From a checkpoint of a small transformer trained on Wikipedia: vocabulary 1424.
Each number is 128 + 32 x the weight over its row's rms, rounded and kept within 0 to 255. Layers, rows and columns count from 0. The size above them is the row's rms in percent of the matrix's.

# layer 3 MLP gate, 512x192, rms 0.131, rows 123-189, columns 160-191
size [103 103 101 103 100 101 104 111  92 100 100 103  94  96  99  93 120 113 101 116 103  97 102 106 102  95  91  99  92  97  95 104 109  99 104  99  89 106 113  97  93 100 101 101  98 118 100  94 101 115  93  93 113  99  94 103 106 102  99 112 101  98  97 108  97  95 101]
[[123 153 165 111 187 114 176 112 160  89 132  87 157 105 109 118  79  98 115  95 184  73 124 180 141 128 136 104  98  91 138 168]
 [208  43  93 130 135 161 152 106 145  99 135  97 173 119 108 156 159 102 120 128 125 138 163 113 151 114 124 111  93  86 164 123]
 [136 103 131  94 116 141 117 146 145 169 179  86  69  80 180 177 158 145 173 178 117 115 134 142  71 126 122  80 112 152 153 216]
 [111 129 107 169 208 128  88 117 121 168 141 107 137 153 141 166 162  80  86  89 189 118  79 108 135 140  71 106 116 146  72 147]
 [170 126 155 154 128 148 105 140 153 175  91 137 154  82 201 121 105 146  94 115 151  99 117 178  26 111 119 132 128 161 130 165]
 [166 122 147 109 158 137 154 128  81 152 157  92 115 157  95  66 213 176 119 126 105  93  90 119 137 172 152 153 155 174 110  98]
 [187 166 126 108 153 140 145  87 100 148 100 182 153 130 135 111 166 141  97 169 173 143  26 151 141 110 152 136 122 117 121 142]
 [177 142 190  59 170 151  76  71 114 111 137 125 192 103 104 121 165 186 102 167 166 104 127 186 114  85 168 135 108 147 103 136]
 [107 104 116 128 132 113 131 134 102 152 174 108 117 115 151 167 130 150 114 158 170  95  89 105 187 168  87 201 135 156 118  95]
 [163 150  78  83 113 114 132 124 126  82 129 114 114 132 144 100 169 111 137 121 122 135  99 156  86 163 116  89  58 154 176 138]
 [156 106  85 157  89 147 136 147 139 174  98 116 190 153 119 127 151  62 156 193 124 116 130 139 169 129 158 115 142 159  97  82]
 [146  74 128 189 155 138 113 110 119 142 100 180 107 139 156 113 148 110 126 165 154 117 140  95  89 143 136 176  95 136 123  69]
 [160  65  85 113 136  90 144 140 134 117 138 112 106  97  74 131 158 166  97 161 113 110 125 116 176 143 171  48 155 137 162  83]
 [ 82 127 113 140 138  66 100 118  96 131  73 106 129 177 138 166 159 172 106 115 117 156 157 188 138 116  98 122 123 124 125 119]
 [155 137 137 182 144 185  78 133 120  66  88 123 153  74 104 101 159  70 156 112 128 125  86  93 166 141 151 132  76 123 125 118]
 [131 128 109 161 154 135 135 145 139  90  79 110  99  87  69 128 164 147 107 161 201 116 138 124 142 168 128  47  91 100 104  98]
 [101 106 127 136 144 170 170 153 113  85 160 127 139 163 157 173 163  75 120 160  91 143 126 147 142 140 181 124  64 139  97 159]
 [ 87 176  94 140 155 128  86 115 157 127 145 108 151 132 172 122 179 172 164 152 125 111 122 103 145 103 103 149 106 106 150 142]
 [129  66 161 114 147 188 146 184 116 174 178 126  66 116 101 125 196 170  96 138 184 133 120 114 132 119 102 133 139 105 114  99]
 [170 137  99 157 151 142 129  84 171 110 138 146 178  82 148  65 152 137 136 116 107  87 122 196 108 164 108 179 184 155 141 112]
 [124 124 113 127 117  61 161 160 116  83  62 181  36  74 115  78 112 132 104 130  43  67 126 138 104 169 199 131 130 132 108 118]
 [105  81 180 134 137 129 120 165 106 136 110 150 158 157 207 182 116 118 155 153 120 160 173 101 106  52 102 132 115 124 194 151]
 [104 211 123  87 148 141 142 149 100 122 152 116  71 133 133 133 100 140  91 141 102 140  67 131  93 106 117  77 124 161 142 122]
 [ 76  76 140 192  64 150 124 122 123 147 118 178 131 161 167 123 115 163 161 102 134 172  92 127 141  87 143 137 102 174  68 147]
 [107 138 210 182 111  67 131  86  95 167  76  64 114 143 144 137 155 146  68 103 121 108 170 107 145  95 110 152 166 158  97 123]
 [174 105  84 102 119 143 144 142  97 175 100  86 116 112 175 133 130 109 137 107 149 114  91 132 157 144  86 153 161  90 106 105]
 [143 109  77 186 128 165 127 124 146 158  75  82 159 119  60 107 180 183 125 149 157 134 100 153  56 153 188 130 110 116  72 118]
 [166 123 161 118 179 150 197  82  99 164  99 141 159 116 123  68 137 108 145  83 128 143 124 111 129 132  61 185 156 133  86 114]
 [150 164 116 114 116 105 120 140 130  87 144 137 229 120 116  99 160 151 148  82 165  92 139 141 101  92  82 158 126 117 131 116]
 [115 140 154 141 144 148 142 115 174 131 142 110 125  85 137 147 132  72  69 146 103 125 136 160 138  69 111  74 186 207 149 190]
 [128 128 118 102 160 101 158 165 147 119 125  93  59  84 131 110  61 159 157 134 133 100 151  78 134  82 118   9 145  69 136 153]
 [136  93 176 130  86 115 145 154 118 112 154 118 161  93 146 124 124 158 200 172 107 133 121  74 132 112 166 142 146 125 204 125]
 [145  87  93 119 130 117 137 181 145  97  93  93 150 137 165 111 109 114 183 119 153 174  90 136 153 157 132 140 133 118  94 132]
 [136 100 158  94 187 135 177 156 150 169 131 164  35 117 129 147 118 111 111  93 164  94  71 130 156 132 175 117  92 176  76 123]
 [ 88 124  79  98 138 101  66 147 108  63 145 133 102 121 138 101 143 125  79 144 137 139 131 190 169 162 134  90  69 150 105 150]
 [156 135 128 145  83 170 156  77 122 149 130 143 116 156 123  83 150 127 119 132  64 114  82 100 134 126  66 151  69  96 147  85]
 [200 158 178  69 157 114  85 134 132 102 136 128 120 175 140 118 157 171 110 120 104  93 184 129 148 125 137 151 132 130  74 153]
 [100 126 116 117 173 179 134 139 108 147  84  60  76 139 138 121 158 148  81 127 140 188  72 103 143 101 139 105 127  69 159 122]
 [142 139 145 135 135 117  96 118 113  65 119 156 150 198 124 108  77 146 140 175 112 138 119 163 109 113 133 171 142 117 130 162]
 [ 92 163 167 155 132 157 134  59 116 108 101  81 103 109 117 151  99  86 102 156 144 113 130 173  75 137 140 104 109 133 170  94]
 [189 115 162  76 126 175  72 130  87 166 146 166 116 184 116 104 131  96 120  85 113 115 142  58  86  79 124 129 131 164 182 125]
 [129 147  90 138 178 136 174 111  59 127 121 118 120 104 156 109 102 139  99 120  63 146 114 109 113 119 121 165  30 102  91 187]
 [132 100 136 136 126 118 187 135 152 133 133 186 152 160 170 128 109 218 125 119 146 200 160 190  78  96 155 117 128  84 197 126]
 [158 145 168 109 155 101  87  95 176 180 156 114 104 133 132 100 194  69 110 147 140  89 117 114 145 102 118 104 111  57 187 136]
 [127  90 167 163 102  87 116 138 139  79 130 114  60 121  87 147 125  88 181 115 100 151  62 108 121 118 138 238 168  99 124 148]
 [145 163 142 149 136 129 134  85  94 103 110 141 166 127 141 162 115 221  90 172 134 151 127 168 117 217 176 118  86 141 101 198]
 [ 98 118 161 159  81 152 105  68 106 104 153 126 162 106 104 142 113 149 129 170 108 101  99 120 118 109  75 126  83  86  81 217]
 [182 143 104 128 121 157  98 144 107 141 194 114 173 116 124 112 109 123 191 128  78 160 169 144 145 153 150 113  86 132  86 159]
 [ 89 182 128 157  84 140 104 161 131 133 179  62 135 110 100 146 185  64 146 131 123 130 137 127 120 160 153 176  89 105 120 150]
 [119 109 121 183 149  87 142 132  85 125  91  77 124 103 156  73 116 105 103 121 159 163 162 107 184 113 117 133 122 109 100 120]
 [146  90 136 143 141 118 150 122 142 116  88 146 148  59 106 124 148 131  98 121 124  88 147 136 117 111 104 173 168  82 102  70]
 [ 59 130 133 168 158 144 123  98 132 154 146 135  94 161 117 133 107 137 140  67 160  80 122 101 104 136 114 115  72 143 161 117]
 [115 131 108 104  96 140 171 117  75  95 100 154 153 105 186 129 181  93 118  65 131 157 126 101 171  97 176 122 121 111  59  98]
 [150  81 125 191  96 141  97  94 202 136 166  68  97 123 171 127 104  81  89 126  62 132 118 155 130 127 106  97 144 147 136 111]
 [164  34 158 105 138 121  84 127 172 125 106 168 183 128 177  76 140 120  97  94 116 129 136 112 132 143 120 103  69 178 171 127]
 [156 140  65 125 126 129 158  92 105  86 106 109 137  94 170 115 150 148 141 113 197 116  96 144 127 139 160 116  64 102 119 142]
 [163 149 127  97 117 182 172  97 150 101 181 162  91 106 119 109 157 125 107  32 117  46  82 160 117 128 123  75 166 143 165 122]
 [170 105 158 105 197 167  86 182 106 155 102 157 111 176 161 104 187 120 105  86  73 134 112 169 160 110 124 146  89  69 115 145]
 [143 159 121 125 116 122 177 108 113 141 156  65  92 104 123 152 153 183 111 117 185 125 103 151  85 140 114 111 199 109 122  88]
 [148 155 131 166 105 169  93  84  92 141  99 137 100 122 183 224 107 172 148 128 102 126 112 155 119 152 116 156  81 137 101  77]
 [173  93 154  94 146  95 124 129 116 127  70 111 142 138 208 138 178 115  76  97  94 182 144 102 107 155  87 126 188 156  92 158]
 [ 85 115 162 120 118 120  92 120 149 135 158 153 153 117 114 140 119 140 147 166 137 123 144  79 117 114 115 154 171 149 156 114]
 [161  86 100 136 137 176 127 109 146 155 103 117 116 136  85 162  90  85 109 153  99 120 136 108 128  74  84 130 162 160  84 166]
 [123 133 149 146 143 156 125 105  91 104 169 186 124 199  79  66  78 170 126 150 193 145 136 174 186 161 108 117 129 125 134 114]
 [192 153 207  78 103 132 149 127  89 113  91 142 113 147  72 149 138  96 183  52  97 100  85  93 124 122 142 112 166 121  98 119]
 [ 75  92 124 124  96 105 137 118  98 182 129 101 115 116 111  89 105  95 124 152  77 130 126 158 146 145 125 122 119 133  93 139]
 [111  56 106 162 121 149  81  70 167 108 120 102 141 135  98 169 114 148 115 125  96 117  75 150 194 145 149 225 157 134 134 116]]
# layer 3 MLP up, 512x192, rms 0.127, rows 123-189, columns 160-191
size [107 101 106 109 103 104  99 105 100 104 106  97 106 101 100 102 110 114 102 117  96  90  96 106 104 101  98 107  95  99  96  98 104  88  99  95  91 101 108  90  98  97 102 103 102 107  97 100 109 111 101  94 109  96  93 101 101  94  95 106  91 106  93  98 102  95  95]
[[133 175  69 144  50 162 127 152 133 197 194 150 128 129  94 119 146 165  90 127 129 151 146  74 119 106 208 129 136 146 133  98]
 [122 137 154 149 136 125 170 130  80 136 165 113 193 113 131  84 133 116 145 144 117 174  66  67 121 143 120 180  96 114 138 132]
 [130 178 130  47 118 130 105  89 147 124 136 154 133 183 115 185 161 107  98  89 146 187 100 150 146 153 144 117  78 120 115  92]
 [123 136 225 146 135 102  92 106 141 105 115 157  75 144 117  65 119 115 139 137 126  82 126 135 147 154 158 109 138  48 147 151]
 [158 179 142 136 161 100 167 111 149 116 129 114 136  99 167 110 187  85  93 129 110  98 184 144 138 113 108 139 206 158 155 153]
 [154 123 131 150 161 107 104  91 143 136 142 153 123 160 142  56 145 142 195 160 143 114 124 168 185 135 117 120 192 133 111 119]
 [169 158 177 189 168 159 139 136 124 171 172  98 145 171 143 127  97 124 168  86 109  80  94 162 167 185 166 139 109  90 128 131]
 [162  67 177 119 110 143 164  81 144 151 100 148  86 153 138  69  84 136 149 120 174  88  91 160 118 127 106 140 137 159 122 136]
 [159 145 170 109 147 105 173 115  94  86 102 168 115 185 139  97  64 153 111 147 126 161 111 121 162 150 117 209 144 144 142 103]
 [186 107 121 164 152 119 216 112 119  61 108 116 146 159 155 123 104 101 113  97 120 158 120 118 153 117 103 160 137 161 152  95]
 [100 157  91 142 100  80 108 149 141 124 190 104 156 173 157 126  89 163 103 185 199 112  56 212 156 137 164 197 132 127 162 137]
 [124 150 121 157 192 101 149 157 152 138 125  73 137 144 117 143 148 166 155 153 131 131 139 112 127 109 156 147 130 155 137 160]
 [ 97 124 132 137 126 131 157 129 149 135 110 109 136  61 118 183 189 154  91 125 185 112  93  83  92  95 176 113 105 181 157 105]
 [149  99  87 112 136 159 116 190 161 127 136 156 128 125 187 100 155 129 127 137 124 142 140  65  42 166 153  92 157 147 126 135]
 [ 84 134 139 135 176 139  75  98  47 123 144 109 155 137  76 117 138 147 157 143 180 126  65 172  80 136 125 143  84 164 159 190]
 [194 187 121 150 167 112 176 113 133 106 128 109 124 162 116 120 120 117 157 135 155 167 107 161 123 120 102 186 148 105 151 112]
 [158 159 161  77 141 103  99  76 116  92 143 101 102  88 103 156 151 163 118  94 155 193  94 129 171 144 193 150 153 123 100 116]
 [152 113 110  75 154 130 111 182 165  93 168 145 160 127 152 134 204 136 153  96 118  63 181 133 150  91 146 162 112  79  90 106]
 [ 93 145 125 139 180 205 145 168 103 168 129 140  86  86 121  80 113 196 165 109 141 121 124  86 130 130 104 161 112 102 139  83]
 [156 151  73 128 135 151 116  66 122 140 155 112 122 163 145  95  88 157 157 183 131  75  87 165 167 107 125 181 171 127  96 132]
 [189  58 123 131 154 187 130  78 123 142 178 114 142 154 133 145 105 102 109 103 150 147 140 139 184  92 127  98 204 117 160 192]
 [ 86 113 140 154  62 150  86 100 113 144 159  95  88 101 136 169 112  55 129 108 168 139 159 144  82  85  76 101  81 119 122 142]
 [157 158 129  84 160 149 132 141 146  88 124 143 110 191 126 127 110 131 128  85 162 194 128  66  79 130 142 148 162 137 107  94]
 [ 91 136 125 137 148 137 118 135 111 140  84  60 136 123  96  15 124  87  85 137 126 113 148 135 104 112  86 179 138  95 184 147]
 [143 149 104 161 114 137  96 156 163 177  95  87  67 120  61 104 126 151  86 147 145 151 163  89  79 105 169 108 127 104 134 146]
 [133 122 102 157  99 167 112 176 116 133 106  84 152 122 184  92 100  87 137  98 130 111  76 139 167 158  96  57 131 115 171 122]
 [135 169 169 167  98 129 163  92 115 145  86  82 146  96  90 121 138 168  78 121 200  92 145 175 124 180 106 169  75 153  68 121]
 [150  91  83 114  81 122 134  98 135 168  61 110 148  96  96 143 133 158 118  72 131  82 159  85 141 132 146 138  90 112  99 140]
 [136 109 131 156  88  58 149 168 236 122 158 105  84 148 160 129  74 160 104 112 110 117  79 133 108 157 154 158  87  54 132 190]
 [ 84 123 138 111 134 157  83 155 185 127 101 193  89 130 115 173 108 138 131  65 161  77 137 175 134  70 193  76  76 100 178 143]
 [130  95 142 157 158 172  85 130 133 168  95 119 227  96 174 156 132 146  66 112 184 159  69 164 121 150 121 180  86 155 166 124]
 [157 133 129 126 138  75 144 132 121 150 100  99  80 141 114 173  90 153 144 111  90  82  92 133 137  70 156 172 160 149 142 193]
 [ 99 192 115 151 117 159 149 133 114 123 129 118 135 134 157  98  85  81 199 102 195 194 123 111 134 147  98 154 124  70 120  95]
 [ 92 151 111 122 124 194 161 151 150 121 164 132 162 139 128 127  75  47 118 142 188 190 167  87 133  95 126 157 133 163 172  97]
 [165  74 142 161 114 147 126 114 178 107 112 131 149 140 178 127 130 149 117  83 148 125 107 132 144  90 152 116 116 107 102 153]
 [138  94 140 148 100 118 160 138  84  99  94 133 123 104 146 129 150 209 115 119 147  82  75 136 139 109 103 144 115 167  85 104]
 [136 160 207  73 182 123 134 141 110 109 103  91 132 145 105 149 130 162 130  76 140  98 149 141 133 114 188 145 107 131 136 113]
 [107 100 169 157 135 131 102 151 129 184 116 139 136 134 141 152 109 115 113 148 153 175 145  65  96  84 112  96  73 169 127 113]
 [106 127 149 129 122 149 161 157 132 136  93  78 135 103 203 132 132 126 128  92 129 140 145 178  96  90  78 155  88 129  86 204]
 [125  99 119 156 119 101  73 129 130 183 146 173 152 125 150  76 127 143  99 102  90 159 158  69 140 104 127 143 138  90  86 134]
 [136 142 153 159 155 164 121 123 148 130  83 132 114 138  88 158 126 144 159  67 102  92  72 201 158 101 117 171 191  90 150 120]
 [102 129 110 110 171 116  76 152 130 168 137 124 119 168 173 125  93 189 135 198 182 138  82 218 100  72  96 117 122 122 166 156]
 [122 137 163 117 163 126  76 115  77 155 128 108 155 127 123 156 160 104 156 112 139  69 113  68 155 207 100 110  60 158  43  96]
 [114 145 215 156 126 134 100 170 156 133 148  88  94 125 187 126 187 102  88  89 148 100  95 165 135 122 182  89  92 102 100  91]
 [146 101 144 154  94 185  57 169 151  80 122  96  93 125 152 169 166 117 156 132 130  84  49 143 138 195 138 162 164 101  76 181]
 [131 125 115 167 148 142 156 109 144 105 168 143 198 110 151  72 170  66 117 148 123 137 150 114 162  80 112  71 149 145 107 108]
 [163 175 151 112  75 145 170  93 105 105  90 120 124 119 122 193 123 101 113 186 153 132 134 146 122  98 127 148  75 139  61 183]
 [ 63 150 118 140 123 173 133 117 166  80 133 156 178 123 119 138 170  95 122 101 163  75  51 149 110 108 147 155 157 161 103  84]
 [117 104 153 118 133 113 112  58 126 208  90 132  89 152  90  86  87 170 153 133 148 104 161 100  63 142 130  38 161 118 119 152]
 [149 132 149 120 173 138 106 130  66  97 130  97 160 172 204 180 108  67 154 145 101  79  82 137 155 141 102 146 155 153 127 186]
 [113 123 116 167 104 153 130 164 175 142 151 109 158  81 170 132 131 149  61 113 140  39 147 119 108  87 110 208  95 143 100  65]
 [139 122 217 147 102 126 127 111 123 101 206 144 168 111 114  90 104 106  94 150 131 120 117  74  91 140 142 100  99 116 144 173]
 [ 87 148  90 135 150  52 157 112  86 113 149  75  90  70 169 127 163 121 138 128 156 136 132 136 179  78 121 139 105 111 133 150]
 [157 113 129  80 138 124 112 130 160 158  87 116  96 158 187 122 145 156 134  99 163 135 185 164 163  61 102 149 154 119 159  34]
 [152 161 126 167 108 128 150 130  94 154 151  12 114 147  98 151  91 106 188 205 122 172 190  77 156 120 150 158 153 126 120 150]
 [101 139 146 157 180 201 156 116 159 104  80 151 139  77 164 123 160 128 113 122 133 107 143  99 110 130 113 160 113 125 160 160]
 [140 123 112 117  98 123 104  81  96 106 167 137 119 121  98  87 128 104 197 160 102 135 153 115 137 149 132 126 103 154 140  92]
 [143 158 114 144 169 140 189 119 102 109  77 153 120 115 126  88 127 124 142 111 123 141 130 127  64 178 157 148 145 100  74  65]
 [171 177 110 153 130 109 127 171 142 116 186 165 131 113 119 206 174 105 171 138 131 133 142 141  96 123  73 106 114 239 105 174]
 [203  69 137 133 122 119 108 105 124 166  96 107 145 178  66 111  85  87 118 109 113 184 145 123  66 117 149 109 194  81 107  93]
 [104 134 136 147 124  53 121 136 135  89  50 127 115  83 124 143 141  62 103 139 123 145  75 124  86 187  73 168 197  99 126 129]
 [138 162 117 112  75 106 111  96 142 122 130 131 113 156 168 129 153 132 136 163 154 155 126  87 122 136 172 200 194 145 178  93]
 [ 89 169 160 117 154 148 135 142 177 103 159 129 124  85 140 103 116 177 127 129 153  96 129  91  90 144 177 107  74  88 220 101]
 [158 159 119 130 128 105 107 143 123 162 104  63 134  87 162 221 158 126 150 104 123 110  77 149 158 157 214 137 150 197  88 180]
 [131 101 100 194 161  87  88 140 121  82  89  84 129 133 115 123 105 123 149 138 126  87 144 146 126 109  75 196 128  65 120 147]
 [ 98 155 125 180 165 102 144 167 150 112 163 128 100 165 129 127 151 106  97 120 150 136 139 104 116 135  55 105 150 161 100 134]
 [142  92 155 107  84 106 139 140 148 144 133  99 103 196 165 129 181 104 141  88 192 178  78 125 106 135 121 114 152 144 132  46]]
# layer 3 MLP down (transposed), 512x192, rms 0.115, rows 123-188, columns 160-191
size [ 86 105 106 105  99 101 100 100  99 103  97 102  98 102  99 106 100  97 103 103  97  98  93 100 102 101  98 104 104  97  99 101  98  98 104  98  97 100 100  97 104 105 106  94 101  96  94  99 100 105  96  97 101 102  96  95 104 101  98 100 100 101  99 100 103 104]
[[103 100 155 142 181 139 157 120 136 115 133 148 175 112 127 149  80 107 158  96 184  63 124  98 147 145 116 154  94 135  69 175]
 [144 124 126 149  99 145  55 109 114 137 115 150 173 130 134 133 110  32 112 133 140 117 150 138 146 115  91 135  54 147  87  85]
 [139 177 113 143  97  94 163 116 202  85  87 181 124 103  95  93 197  88 125 128 134 176 124  99 110 138  91 138 112 160 135 172]
 [138 130  77 151 165 133 148 105 141  95 135 102 148  79  90 131 121 126 180 136 163 103 140  95  90  95 115  80 135 134 125 120]
 [112  94  66 115 157  56 140 169  96 174 125 129 114 130 130 138 135 138 150 104 128 130 108 159 178 111  72 141 156 122 136 138]
 [152  91 138 177  95 103 193  43 175 134 114 122 159 137 142 132 109  97 148 129 213 147 163 159 133 128 153  41 182 139 135  89]
 [112 127 129 134 125 123 186 125 136 114 165 160  58 129 107 136 124 123 138 175  84 121 135 119 168 183 178 107 148  43  88 139]
 [ 82 130  75 124 130 129 125 127 200 102 138 119 158  89 140 149 190  62 147  77  98 128 205 139 114 132 144 113  85  89 169  82]
 [183 164 125  71  66  96 203 126 135  79 133 130 144 135 145 142 162  25 128 131  86 136 184  52 100 116 153  45 157 141 142 150]
 [120 171 123 137 142 159 144 103 126 156 130 127 161 127 148 208 120 158 116 191 183  85  97 184  84 139 155 154 153 112 100 124]
 [137 117 120 157 157 123 148 138 153 178  74 100 141 131 167 129 103 105 174 156 145 196  85 125 111 154 161  82  99 200 147 147]
 [156 148 194 125 126 137 101 107 138 184 112  97 154  96 106 120 168 157 141 117 102 116  89 139 126 116  87 136 112 141 117 133]
 [142  92 120 163  58 140 133 129  18 108 160 152  98 143 140 192 157 145  93 109 112 135 130 171 119 114 155  94  89  76 177  54]
 [107 120 164 159  91 123  84 141 130 153 150 127 153 142 162 107 120 164  82 146 132 109 152 104 121  98 132 144 158 157 111 160]
 [112 147  95 174  82 142 139 145 163  69  75  99  95 111 170 134 179 124 145 101 117 101  84 148 148  99 165 118 101 126 161  46]
 [140 139  98 129 169 202  91 158 185 126 119  93 144 121  90 134 110 184 111 156 172 164 124  98 123 118 119 131 135  86  94 114]
 [186 130 171 122 110 132 119 119 159 100  94 127 124  98 205 121  73 116 147  94 100 176 134 134  93 191  77 141 110 112  86 155]
 [115 139 113 156  84 101 165  97 143  82  81 218 122  65 175 106 165 124 154 126 121 145 144 120 107 164 122 105 172 174  79  92]
 [ 97 128  89 170 139 156 140 115 159 178 158  73 117 111 141 133 138  74 181 164 150 102 165 162 149 126 123 212 151 138 138 106]
 [125 168 170  80 132 101  88  76 113 198  76 255  99 138 138 132 130 173 128 137 100 121 117 119 102 161  87 144  91 109 110 132]
 [113 113 141 157 121  91 126  72  85 137 142 151  82  92  77 115 161 129 105 168 114 107 167 170  88 105 124 129 112 154  88 100]
 [155 106 156 153 104 142  98 146 118 156 120 141 142 117  56 133 182 142 137  83 164 163 105 148 150  71  96 141  89 125  96 102]
 [133  66 119 148 106 116 111 141  86 126 125  59 155 118 112  94 182 162 134 153 163  99  79 101 178 102 126 116 132 133 221  83]
 [135 179 110 145 167 116 145 123 135 196 104 119 152 139 102 112 165 106 113 158 176 149 151 119 147 186 115 105 168 128 114 120]
 [159 120 125 142 147 116 174 170 143  99 150 107 135 150 108 106 153 101 138 130  81 151 129 127 143 135 160 105 153 163 154 127]
 [138 167 127  66 153 189 145 136 124  91 147 152  91 137  51 139  53 137 139 109 154 125 120 143 116 164 115  81 156 159 201 189]
 [146 160 131  86 163 132 134 118 167 114 118 159 100  66 125 117 108 133 112 182 111 158 109 106 134 139 128 163 103 116 165 111]
 [123 133 155  94 131 118 153 111 165 132 164 179  99 150  89 172  76 137  88 106  90  71 117  87 119 111 143 164 150 174  97  77]
 [143 125 124 196  96 136 125  97  91 106 163 107 169 146  64 116 151 121 170  23 147  79 101 159 117 103 161 158 111 131 119 153]
 [145 114 124 191  89 130 149 107 171 181 141 182  79  48  90 153  69 102 147 123 195 145  58 134  96 167 107 109 118 169 197 158]
 [155  52 151 113 117 174 112 128  49 100 126 131 151  69 183  93 168 121 134 153 141 147 123 111 107 102 143 170 137  92 121 155]
 [ 72 138 115 115 120  87 108  75 178  87 160  76 171 119 160 144 177 133 114 121  98 120  73  64 159 151 115 144  98 157 145  68]
 [ 82  91 116 121 149 164 151 119  95 110 131 120 109 139 113 109 121 128 122 124 105 142 103  60  85 161 128 109 160  60 151 118]
 [126 137  75 154  82 165 124  66  76 181  92 129 147 177 108 101  39 143 176  90 148 179 156 153 144 125  90 134 151 125 105 105]
 [183 161  88  92 164 132 135 112 182 144 101 108 147 157 154 143 138 120 137  98 141 119  42 145 130  95 164 171 127 102 122  90]
 [156 128  51  93 140 126 129 125 145 133  78 190 162  94 201 155 119 134 152 115 144 128  84 117 135  94 140 138 163 181 129 108]
 [173 180 182 143 135 124  74 155 109 146  95 116 105 123 120 161  96 151 121 134 139 154  89 160 145 101  97 154  83 122 173 117]
 [115 133 109 110 162 176 137  94 178 149 144 133  89 113 158 152 115  87 107  82  85 110  79 162 117 206 135 123 139 134 152  88]
 [128 124 126 123 113 131  82  99 171 118 143 156 121 134 141 128 129  96 156 141 131 148 139 131 115 106 139 154  82 153 110 126]
 [108 157 145 187 111 143 158 178 110 120 130 121  97 148  68  89 129 139 168 118 105 154 175 142 170 129 147  76 173 118 110  94]
 [117 145 128 117 169  84  89 116  94 134 114 150  93 125 123 118 149 134  97 140  62  99 126 145  91 156 158 140 145 142 161  86]
 [124 125 117 174 110 223 143 152 137 105  75 129 102 121 204 102 173 138  64 119 132  77 145 164 145 156 197 136 101  93 122 130]
 [132  88 111 135 150 116 155 132 124 109  81 159 125 139 204 117 106 181  81  75  97  63 142 128 210 103 148  83 141 119 130 190]
 [162 123 197 133 131  96 117  87 157 126 176 110  90 121 121  77  64 131 162 102 141 100 157 187 107 117 141 160 135 121  99 125]
 [164 136 101 104 168 111 135 135 117 145 150  90 174 173 120 136 155  84 145  80 141 163 124 130 144 159 184 117 161 135 155 157]
 [112 158  83  82 108 192 139 108 113  70  94 109 111 124  58  85  95 148 121 170 144 173 161 166 110 133 139 123  97  94 149 156]
 [137 169 162 131  88 153 137 110 138 109  90 176 106 154 128 119  98 112 177 170 131 116  36 165  78 132 174  80  95 127 239  76]
 [ 42 131 136  99 117 133  83 116 169 149 114 155  98 146  91  61  72 103 116 151 136 120  95 108  77 118 167 148 133 165 191 108]
 [ 85 119 166  57 115  89 118 128 111 176 126  71 125 172 114 101 152  73  91 151 169 143 181 149 145 145 119 119 147 137 143 127]
 [178 127 121 103 143 159 151  97 111 118 130 167 170 143 167 183 165 163  95  67 109 111 162  80 136 141  96 104  72 148 111 128]
 [ 82 123  92  90 112  58 106 155 140 112 104 115 115 106 135 192 137 173 101 123  46  98  74 143 136 169 148 192 108 122 151 174]
 [166 105 155 161  95 150 160 156 110 120 135 126 137 163  73 164 124 120 122 109 157 109 148  98  88 134 107 141 108 149 172 120]
 [136 141 140 118  70 159 191 184 155 170  98 173 131 151  95 163  71 139 154 156 130 131  92  78 112 119 143  80 161 119 141 151]
 [138 160 147 111 146 143 141 126 128 134  98 146  89 104 127 150 110 214 148 129 132 115  89 152 105 105  96 141 174 146 147 123]
 [122 105 104 105 148 100 203 110 155 124 131 127 157 125 103 149 141  59 207 152 135 113 139 199  99 162  99 161 187 154 111 180]
 [166 114  76 139 111 117 157  61 114 163 110 136 182 139 178 107  71 118  89 137 182  96  87 135 133 169 116 172 130 142  96  83]
 [150 121 164  88 171 135 104 141  62 135 138 112 158 119 129 206 120 128 111 120 133 168 134  82 101 118  24  87 142 144 152 171]
 [143 108  58 117 131 125 139 138 138 111  88 175  92 111 199 104 238 184 138 129  93 124 210  85 160 107 104 152  88  98 120 159]
 [120 118 123 109 105 154 120 171 144 137 157 183 137 162 108  99  78  92 142 149 102  69 125 161 132 173 173 154  89  59 156 113]
 [141 122 173  71 103 119 167 148 135 148 121 146 133 105 165  91 185 119 165 159 220  98 114  67 131 158 142 150  84 168 198  66]
 [ 93 165 147 118 102 121 122 130 135  93 132 109 138 113  41 194 149 167 125 105 156 105 110  39  67 125 137  95 117 126 145 125]
 [186 183 119 132 163 134 140 100 164  70 100  96 147 138 178 134 101 129 126 114 124 119 117 133 129 149 108 126 135 111  59 162]
 [ 68 118  93 132 184 155 133 123 141 136 163 153 179 124 147  96  99 143 115 103  93 123 147 106 162 139 140 148  65  93 136 181]
 [ 97 156 123 132 168  76 136 138 124 130 111 118 135 101 115 182 130 145  98 149 161 150 134 162  90 145 196 115 174 164 135 168]
 [121  46  67 109  91 169 124 146 184 105 130  80  90 125 182 165  40 119 163  95 118  83 178 187 144 151 161 122  77 130 130 110]
 [140 128 161 146 164 103 117 126 125 108 168 139  77 134 106  48 216 144 111 109 139  96 146 152 134 128 145  84 163 137  70 187]]